Weights of a small GPT-style language model, trained from scratch on English Wikipedia.
Size: 13 layers, MLP 320 SwiGLU, vocabulary 5950, 3.99M parameters.
Architecture: rotary positions, no biases in attention or MLP, untied embeddings.
Training: a variant of SOAP for these matrices, 140M tokens, 2141 steps.
Each number is 128 + 24 x the weight over the matrix's rms, rounded and kept within 0 to 255. Layers, rows and columns count from 0. Numbers have three digits each.

# o: layer 6 attention output (transposed), 128x128, rms 0.0627, rows 77-113, columns 32-63
# v: layer 6 attention value, 128x128, rms 0.0505, rows 78-113, columns 32-63
o77:139133132104106100157128148102174169153143096151136160198139138136113097136137118115118112169116
v78:117085050141161145159178110111098106099145119128176164155138144077179127148088139110109106130144
o78:118119112168170163106090084152121134115170116138075108164185169107141104104084118141123134133134
v79:136143122125135130142094172088102093173134104153166155138158134123129105155138073123126130137120
o79:134124109112116136120107142107124118181119118100087121124112174173132144103099065129128134093125
v80:154125149140114106097160174157133161081096135109134113131175095114102116147089111117108139106139
o80:182133168117155112092126149145125119150112143144140110085162150127137123132120145113081173159162
v81:130142160126145106126134124189137129137128146159151123155091118089180108109121121109115190091106
o81:134093148123107125162125118201131123144136167150139114168117171126130116134113152117109109176140
v82:146179111159103149100129103129139093106130161091094138137117148123163183139151121151116110141125
o82:185139155113127128143139103099140137130160153155162093110135082111126151160113101087128163143170
v83:082148102138136145153129072120177125129140100157156142088130129111095087130120102197100118167146
o83:082075146154144124122169105125123154139088128111140098135119151128117098139112130146144124116088
v84:163129084143164116073109126123116084157151142082169124167090095124160116117108144072178101117130
o84:118138131170161110122139145117082125126083126152153128153149081141117136159105147131123116173130
v85:136151121107157137181125136152086126139139154109130106104173115081162146126145166180106155104089
o85:115088122077154145169173094106131137128114132147106127145211113107116122131122143175121099168155
v86:101073100175132112155084140207138169136163110104134156155116121130050107130113111197158144111132
o86:102132123157157099156157163139108102116103159150119131121123122163102072162075159137130125108137
v87:134090115128118136127122140107107114112106178099082082144084093166142125184094163143135105128142
o87:106087120154114124138141110123110125091152137175167131125134154153159096092143136126130092129137
v88:170145114126119118140117166136100132098117121084118147124124108129106157140140100096147139133168
o88:111123097078110137129109109108090111100155105157137115102095129130134112085096102161169146108143
v89:121162119146173146125162136104165165141164132158135136167111154156164078145115143155145111133177
o89:110116143131118161106140138165116122128132153059101092144126148163105171113086142146153106115149
v90:075137117174126112175169122161172160138163130158113153150138124153107138151159136085154118118148
o90:133123147099094106121112182130097140119104119132090125124109107145140134137105139112142118121166
v91:105100135130140104129179161084084137141106068140135104117128122116094135138120148115127138116130
o91:121096122150122117147077127125132137099105120181153101112146084139124136157122092147120155167096
v92:116105096172135158115109167127110083136108145195134158100106142113164099129130122125113142176113
o92:104112116140148143113125146152099102105155108150117083110134163153154182120177135125167134146099
v93:137130130129155133112131114100038155133080130106130171110103115098084119175103129147112123138107
o93:095115150139124136088112097188159138114121182112130169135095071139147060149160167146181165100169
v94:189095134155154166137132099118084097140148138066132138068148094121128104126123112112136130130135
o94:115116112116123153127105122110113105151121097142141176152139163134134130123155113122090149105144
v95:153093116167117154139113151170189154166129153103127110129135176093145159097144090143124101107130
o95:102142120139114102125145190058145082156102155096132084091161108119086084120137088112131132133126
v96:165127091108111086123150153160162109159144139104120123087133120109128183133108091140144086147153
o96:148141124118084076127119121141123113126142130122131148137117130134106086127168110163124106119145
v97:137058124124177144091121144123159109146154138127080136096133155157112131124167144159144145130151
o97:160141089127162132156155135095131132148111097112125097119128130164109135141176143148122110134101
v98:166119146134116130154137114159174148162124103137112084145097136150116139102159150174146112099104
o98:122128101161139082135155161136163152154153120118117108110145072122100119127182158138060095105158
v99:123088148160075090067109149152130150119077109125194083116133110101132128126112123145097134125125
o99:113120173144110125111102107093134113158128178166159131090141180072138122134091126111079126110133
v100:123120155152150153124121098129134159061131109119147146120134146105188146128109139081123125134139
o100:157142137097126163127136075144154089121132196140142141154150147114122150141088107098128108084147
v101:160120118174138159138103127149129157098135088144132112098095188118166133191141140150104163146121
o101:117142117106163149123124131106174148114139115105162160145148134134176139098217133169111164114093
v102:127128132172145122126132106161119107104153113137076117148127137153105135142174124126099114132110
o102:151151102084071094107133146151132106166193145102121144122143084102107124163092130088121146117138
v103:146122159157138188115158142120115144141154116168122188164130097126121160113126132171137081122121
o103:115109137163097112075119163084141163095131132103048132099144121125140161168112112145159125099157
v104:118082120143167115130134097133093077132152098102127109126115111121155111159124084168095124139126
o104:117103078152138125120089112158090104124147139147092101133145074152063116137097152077121128094130
v105:142127162137150148108115129171114135141102128090203133083162148085093082152087141138150153149186
o105:131115138114151150129152144149102127107134130118144087138144103158121124122162140165122159165155
v106:137135140091085156173146118107136088121137115119143124116148117117156088088142092071137142122121
o106:115139143127078169133130137123132124115104139125113122078099132121116101124107125067081119120116
v107:117183125130125147096142139123146127108141149118123137094139118113129146109144100118110136128163
o107:129119123135134140131150122139184136147078142118113115175112128149122137153153147135164129171130
v108:111093144179195107157100114147142114102145080145146164131130122117160117109105110119136116161126
o108:093083117136157169116122140102107131177118099173089123157138150183151166144085100143155194145153
v109:116118123112171179104110122112119151117161159113131192155145184138107122097111099097090123127152
o109:134102127144099173087125087100120086133154176093170148130141114130131113141113157169132125128115
v110:123124110120120184119116106149080123084092126095113129141104158107097111148114108110101090090096
o110:165081131115124119098111143104150097077134175155172142111137125121186095157158149103137170101121
v111:163122097136131111158123151124126148149107118121106077125137090119137115103140121135102141094133
o111:174132086145131114098108126177107131129105144172128107074139106079071151148180143138160124161149
v112:158140139062160110140129150151148127125078140113100137115131085143126108167111075176103089120127
o112:124146058079078135121147110142141092102124138146120117123122132079134093114115107160086156148182
v113:111079127140109134119103130153122119120115147130109152184149084145114104107137126151145094117157
o113:090118137138106131111153136098127123135093114108118111088086112103128040166084157155082149130093